Weights of a small GPT-style language model, trained from scratch on English Wikipedia.
Size: 13 layers, width 64, MLP 256 tanh GELU, 1.38M parameters.
Training: a variant of SOAP for these matrices, 3852 steps.
Each number is 500 + 25 x the weight over its row's rms, rounded and kept within 0 to 999. Layers, rows and columns count from 0. Numbers have three digits each. The size before them is the row's rms in percent of the matrix's.

# q: layer 9 attention query, 128x64, rms 0.0781, rows 85-99, columns 0-63
# k: layer 9 attention key, 128x64, rms 0.076, rows 85-98, columns 0-63
# v: layer 9 attention value, 128x64, rms 0.0667, rows 64-95, columns 0-63
# o: layer 9 attention output (transposed), 128x64, rms 0.0903, rows 64-95, columns 0-63
q85 100:495453510519522520518483543438504485482514522514520503492505488516484484512445482510472533514478461493461498548489475517480527481468488441495479537490450484518487484499503514479499467471478487
k85 102:476454495514506498512543455461503519497516476514502523466509518478522514523496508483476503510474509460470443455479482521492485519462487548471474528533539524509518462476494512513475481481514533
q86 096:473523514543542444497501474483482454460489507434505490515488534491498502516486512498519501517491483480539450474558494521484495517509499499492502498482479474509492485493565473501524478516467509
k86 087:488484496511531534506514530488473512499522503493479491570529522520476521496507518474552476477499473420478494462528527495472518501528481498482519500496500470524451512459504541485495508507494487
q87 098:455546491511508502563474566488504508516520516491518487489483495455519492471495532493535475499490501538497463481509514472504460510459436494527464507522533522492479522505506510490491486492518516
k87 104:499482514440505550483502496496488482526504545528485507495539508485484500513515468503480462535505495528498521484491493469479514517528475517502544484521510538478555519476555486486471475457459494
q88 103:526497478484492523486508460475520519519492492516529477541478492515503464559493530508527483529519517504465451497487506440485470530502496488484527503528501484509494537478479538524491512433475520
k88 103:469476503518514513484510518530536476475506489493500482507530547456485482516520440520500530479497505484522517531497539525464458477492491557498509483436480485477504480537537503519517499515508523
q89 101:459478486518492466483452497460511463504502532572474482509498501527497507498525518490537449488509529467530515500505519516498520522525525479495487489498478470484496522517517526520466554491543475
k89 102:494543519483541500529524513495520473493527491501462442479563485522498475496531495492512493553457512503494525506479499482511495494478484491511523487484509523488498455494496541538465505556459512
q90 101:464496502479510515483526480481534521490477515517536483555504508513493533501577476497473501489490494531465460516489479460519485491482468505525472500464475484493497477511490473556520528512536529
k90 102:497470518515523523473505527479525554477544521475518525519518465508536490507461471488489514463459518480512504522514508462488473512484499489537460505527535497441486525493519487513469550506497519
q91 100:500465488502496540478531492525541518494499497501516511495528508490505475483494494483527472492478460511524519550481510438534514519468510431486485449525477531510491501543550488493479488518481497
k91 111:534539508508471482508482494482483507479507515461518486539516570490537499502519552527432503548456487473493505523489502482470491493521520477477502487507521483499498542527528497456493493495505488
q92 099:473481527461532501492487518490460525476475492477492537516505500502497484535533560491522489496505534580494533504474484499503489495525498514443512469529480453472516508492485485468507504534492495
k92 105:518535494512481472438505525474468503486480498510501474534465527486513489537513484515489498571520496489476540499497543461518468501469521508534493499489514502510505523531445536542507504482489486
q93 108:511477492503484459498505528505500471471481512467489480488518530480518509517529498499486527509545452485533528429493493542487551541482476550487494489525522467496494525480529470516486527492502525
k93 105:503507555552507467485510515502496510493529538475505523512545482498531540490498527469546464493486507537504516497480489525517481526489531509472448511495473444467449468497486489507486490487498487
q94 097:515492482516502492510512484484489541498480493481531518502520502528489506484518472511539474531490487484500478524511424507495519506537459480515537452518497540466533482453490539547494540487526498
k94 103:461514492500479513471532495523489494503502533475512461514486544519503469459524500479487438460458481490538523491483570488482470491498486513509496488499546525534500511515496467499491517506548506
q95 104:529474496497508486504470483485497509500537520550526543519510484528471502516454476512525511458462502465506530502461472480514469528494490506488459505505515523511441457529513523483474537468515482
k95 099:485532505490526489526506508472510491530509522478487488477483489489486476491491520526474512466475478535500484487510483495503518523552504545435501478532504488532482494503527538592500496474499533
v64 123:497541508474506522500502423511480515531503498507484529481470516539499456483509520509510547499530489492481532470494455483501515496453445538514461513459529506508509491505480498529537500506501511
o64 134:552461464530460455497483508490514482550531495495477493496531526495506535495511476501486513473456493505543492538529490503487503474483500513490505469479540499500494499460566532518482532485484502
v65 117:478545502503472452480514543487475492517498493497499549524480491494452505490508474498547504534509492521530470513505506524470480549459473494483505499509528466495547557499513471464477481510508492
o65 128:450507502472521500539492496494475501491527482483487541551516485500486504493515489486481510496526480501545514433533519510484489510505479488469476503548505473460519526509523521540466468497492439
v66 112:491539494490516495541463515497476519509518492451446462522501476514530473496474493502477485490514476515522486505457542576497447500470535504512495496501492523525469518491524521509485514492469528
o66 127:455492501488517531516486489493478481509477515539487466495515488493524468508512479515534518531489494483455537505489506494500515448434518496485480532514520464553485569482497507491532518529498479
v67 119:503501531509470516537486522509492479516480514500513524514463500525496505527517529478531503518521518539543486503472548516539461502501498484507464559502444519536497469494485524460504461482458496
o67 112:482504486459548509507506513458494484496482448490512455506499457453519469509519475479479487507484475496489517502454503491460459546511464506461492542500509454519475502517514508521538480494496520
v68 110:489516484498516544478513498506529488528503481520527504468500506527484468500485487453478486491460441505498448516522533516518531476482551470496494489501538469488517465522555511520490543501474483
o68 112:494487523491474466438514480512443503480505520536524521546473488510486458507484538510507486535499509496548485512504503505543530532497469535529474518448493484491510524478504523504496517535506465
v69 124:473510508477463540542486471510500488524486507555528480521542505515508489482546516503520423521454505520491473483512522500494460519538489482500483508476508508458521502452494506501537516510498498
o69 121:554539517506504497516497509517458526492498507515449487501473470505511540546462509496495473533503499499526523519505504446482483539470500501514519469466499494513477491506473520487537431524531485
v70 096:492503482521496539512490534488479502511496503510525530485464505431484490455449488509456516511510512498441517501505515502500497504510489475471523531519470519537521500556496456486444516485492510
o70 099:471492467493452475471498511505510518451489546457531538474524454507509466494527561505504489522506486514450502460481503502509507480526499539498506539527502523466520496508493509525511489468490523
v71 120:492532475499520481473478485500471524468545512474535488485550526503511440532521548555504493488501475491497488491468536505482470505515519475525494533530453529516524499471485513488495502490519462
o71 127:510520462528488525518490541522488521499500488517456486486507479503545484505530493471480531499470532462476505453539494506491525482499443505501507530503501523558465538479466508505538512535479513
v72 105:494507480526501526459467483520505509481466504522484454504503510516491503523505475506518504506468483493491516463449532524504477524465437509500461539512476479485518453547499550516500487548509490
o72 112:498545495529461525486487516520484452468506509488470471507526478485518486513470522481489519463500447452551467475501515472496561473506492505471504514485489503498508534493556495510510511491477526
v73 108:484439497491502513495520509473515525467554488468528505516507491510484527513527515467473549486483536533471497502497523540504487526504491541470542533533467458502519508491458507513472527508502519
o73 121:550516512427475518506529527460530511493538488508499480510537464486475482515489507488495488481495470510459477501498515495512485452520498476505488545511499540476494469489517487508492503431534485
v74 125:511518477518523529459518489508497494444481497491439501513516510536490525485575512464506494506513454528483473492519520524515476533487476490483474541521489547491476493508529494492508486473461511
o74 117:538522528454490477478480514515492527496498562557501487512494496509501485478473476504532516491480471505510451504489548537489529499483510485443503502478493474542510541533515498482533532501524499
v75 122:476466555517490510519498477491498489543529506508501505511488529494519482492476525462488516463504525495512517486514509543520520490470490523494538581492469484454493466513561481508476476479501501
o75 127:485510547488495488462524496491521504518493488493516426536513491466489515504505514506487524513479509513497503541463478478514449473502520531461552494516484505496465525465514542511511551471520479
v76 119:518508494464478476492487518519492503531512488496475472496517537521514498462480479477460526539534512465506478489478425495474516501487490499527483519528519525521509479459568514467523509539509514
o76 112:474500484512503512504532466505474509504485551491480537497519539516528539483490494514520539497516514475525457503460529543475500528464532494478547519517490501511463471467509465526494488490502441
v77 126:489534506517452507494485489519486504512467484505446452531506525500463463464540495492473548527492502507486455484521497492519515477521544523533532456507494530496467510523521487510461509513515522
o77 129:511499484526514500496493506483489497478482514526517514460523531514440507444482466461485484504468446509500473497501525522508499501482555528511519492482545441483471491475462545486492484511514497
v78 126:484529522503501512514466482535426506485493504501491510537541485496520509517511507451459468508440491498497532538486496525511486457478463538501516546498498512477487505504523517480552511512488501
o78 125:505524479522483503490475475491502490482473567496483477516489463488469493521502519560485504510511489464527490503462526499503481521424458527484497486497461484528492519494484524524525541536476509
v79 111:466486483556528495480468513501514529494496494495475526538465536527530464485482495562465452467496491512474481484505484514551492464517518477494498477512530488526547534514503498475514507479493511
o79 105:495520447498478485466511501479507529519468507500494500512528484525490477491461515511507529522525513469433524491533442516512516476487500529521490482532482447518528521495504457440506488503504517
v80 126:522495496451528471509491466492515536512499494491505470496480570512522540513509509476424488474482490511495518490507509513508467503482521528446521550518494501539493494485511461489470509464500491
o80 114:501523504495480525446538515523563508479504504525530449475521447493486513523498500500571520491508486530501532518471492545514485467476465475477503516498523490519510487466490494497488491500494463
v81 123:457480509499480480501507494500481496597465475520508472515462475487520496535537474511477513501493490471492529497503497515456487519529446517471482524480507504481525501532519501472539533515506494
o81 117:482527502556497525502510500490502489497473500477471502532494454469482502493513504525510544488532469501527500464457477503464500544489534501498485466472466524508511457495541566509489495475473472
v82 136:459503489466513474493486517508503519529536528528470459502525449493488546474467526446488515451509509514505506525527496501538524491533455484489517536515501500532494518533528501542499484497473495
o82 139:519497488482481500474534512489503523496504479459484455518478529492509511476494514549481450542456462503497465513506498529512510477440520522540485533534463547483528507529505515513471502492489495
v83 122:496513516476489448527485542535497566479501482489506517451490508557465486515492468464458461524515455502492527521493497509479491481496513507509464545515531479481486504522473498490515493521479517
o83 129:444490464478497473499498476505488475512511512556504497501522510507491492515501530490505527475443489449505450507488501511525501540484464521513452498494511486517544448483518526486469491505508452
v84 124:504525511481464500503500509458482521545483512506508473504497486484469487465545504535464492486452513518534489558502508460464515512472514484484484516505499462447515539498497517481556520519509524
o84 127:496506519546551504569493468502486500498505481516499543496462482516467503552477512539475518521505472517515545479496448526492479525512517528509515463472521538467500502490476495519496499508509472
v85 111:512518511474488491531497524493507502447470501512466537550479491473495480529506489481496508479509469470496494509478546529511510444506488530465494496500492558526478471456434474492520517506513506
o85 112:502478467463539491522476475484523481468468505522494477478502544471501472527502517486509512506482492498462493504496551482471493495460449479527464497476502462522454495509498540488513501451505549
v86 128:494480484510472526449558474495501502548517481460511507469462506549531498512458470514576500532493507517497478538500497497479532488487475521507500501530530509508457511481500480492505503502515478
o86 125:521436537533528504462489548462443473498522511528536552515527520518504509474502483493516546506479532523496471508534504510485483508508506457474477474486514500489505482512520469488517521508500478
v87 118:480455496492539519517480524543466518484509475499448490506519496506498514476453502501568479457506519472497505498490503469494480499459550502504537500555502481482488531488455490501490532511509492
o87 132:466499494512505535510455472480527491472496499522470497487514529518529478477468502518486506502467488541458515474483515493548501471478497460495493495524517547473463540494532460450524462493480519
v88 106:540497494474513453497505527529452477497499522504474477497471526540497493489562464469454465507519522539500503495513510468453508488497482500548532483496507498503543471509470502506473536484492512
o88 113:494516496451518501487498494494515439490487538517485475465546480503459519475490497520470478523476491481492515504491482538493487525533524448513503523487519514540511444465489483520485458494451499
v89 106:497495453539508548487513537503507473511472487509511486502528506528469472521488508518491508500484520519505541507460507477488519525490499525456515533561501477538544460443495496525530497471512479
o89 102:470460495518495501452513549525543458481503503539539548500500467461546510517484489500470505511522521497512529477522508480497555468466511465508515504484503510497499486519524475508534476515496463
v90 124:495533495549493476499501480458528481515530511521500485498481508480512516473500512520519538539469508500497492482493516531479452482524545518550486523496539460461499482498496496548559491508487543
o90 117:542489537506463500540475516526456503472483482518537517506506508493490511505466492484515512484475500479483500518516458455486517501511530529497570464545534515522491495495467507504478488463488447
v91 128:535516478486527495467462457512501516514510489514493509506506513476459504506456556482472473528532507473500484507514559483513493501499524501459534476457511521518487546497504546472528530496463494
o91 121:514516505545486464487508485513452552521527528528514465514500491496496464490484481525523507499500496493542522498529505522470510447469503467514510511532510503513527475491481485453471524548484556
v92 124:491518530451508499495537536502523534476484535507449469517486468481543505493545512521494482478514534487490500494491454454561513464536487453512501510492480505490517494480502505481485543493491506
o92 119:555512493493539528507504504535538532486504511464492474466489515499509520482498521521481495530506529520471512508483508513480504514474553506570506493443468478508545518494502475498554512483500477
v93 131:461521517527504491514457540495532535516474499446524511505493532486480496489457490514534562513470472486524522485481508471504518477507502548478503501499490503466528540474478479497476526471466519
o93 140:448488507494479516503461491476512513498533476537516549492524515469492487526527485469495532485490469488462514500526527518507481494441483537521527524507446486454506490477502522514470476522521535
v94 129:488497492459485507485527502502529495448507467522504510485491505491516459470452475505545487484465510480476509485532461526467498530515519525533520525505537524527509531536531511522493446532471480
o94 116:446487491515508517454459528512479521500498540484474526495503506502508518503468509483504503473499542520505465527507540502539529489539526517505489467578486523524475495530517493509511546503502466
v95 118:478494502522499459531548497494459506528466498493515506509452492465550489510475497492561476489547490496485489507489493521507506449510476528463479517497476502530526495522526537534496479493543526
o95 119:501495496492534531508493522522512512552498481481521503527522485494494515502527488510527544533473530501482505504481514463461475526492513538493498474516485471499476549535555562473474517503451514
q96 075:513466458565533497479484486501458536513565509530480531517493527495540525547485519511496484485488526467488498505514555532520508506476508502504471528503521479499487494519503542522510492520500476
k96 067:523493519487501533519529480517504502490478531494521445499456493493507425505467482508482493501517473521504509498484528494503525538466538511480471521478444513526514478566520508490513462486487515
q97 082:523483469489549523488508474504477489528494519502500506566510508502519543511469495514440477473504474479500468499498479550529485488553485500485539507545514468477486490535515496506488468488537509
k97 076:521508477523537531520509459516510493525517465492522507505522497491472528516496517463510499502516508530524475472486522494455535519463526482507425523469492529481482504564496496474468528502467516
q98 086:546514494495515520533515507506509477560465475479504469489541468498469501541509495505495450473481494524511447488549479512504501493497491514544463516508466473516524505516499474484540478523519533
k98 099:470468489474483467512532532501499492500484520519494510509531491498528516498477490485491480541491528471485540493520489506505448494499455485503592513539519520478491488449502513521475536487532489
q99 097:492510519534516472532507534455524504466551508518522549488456483506459517466524483490538561492515464516492498504502506471486516538494483487502507464502449490483458493503525487494482532485501507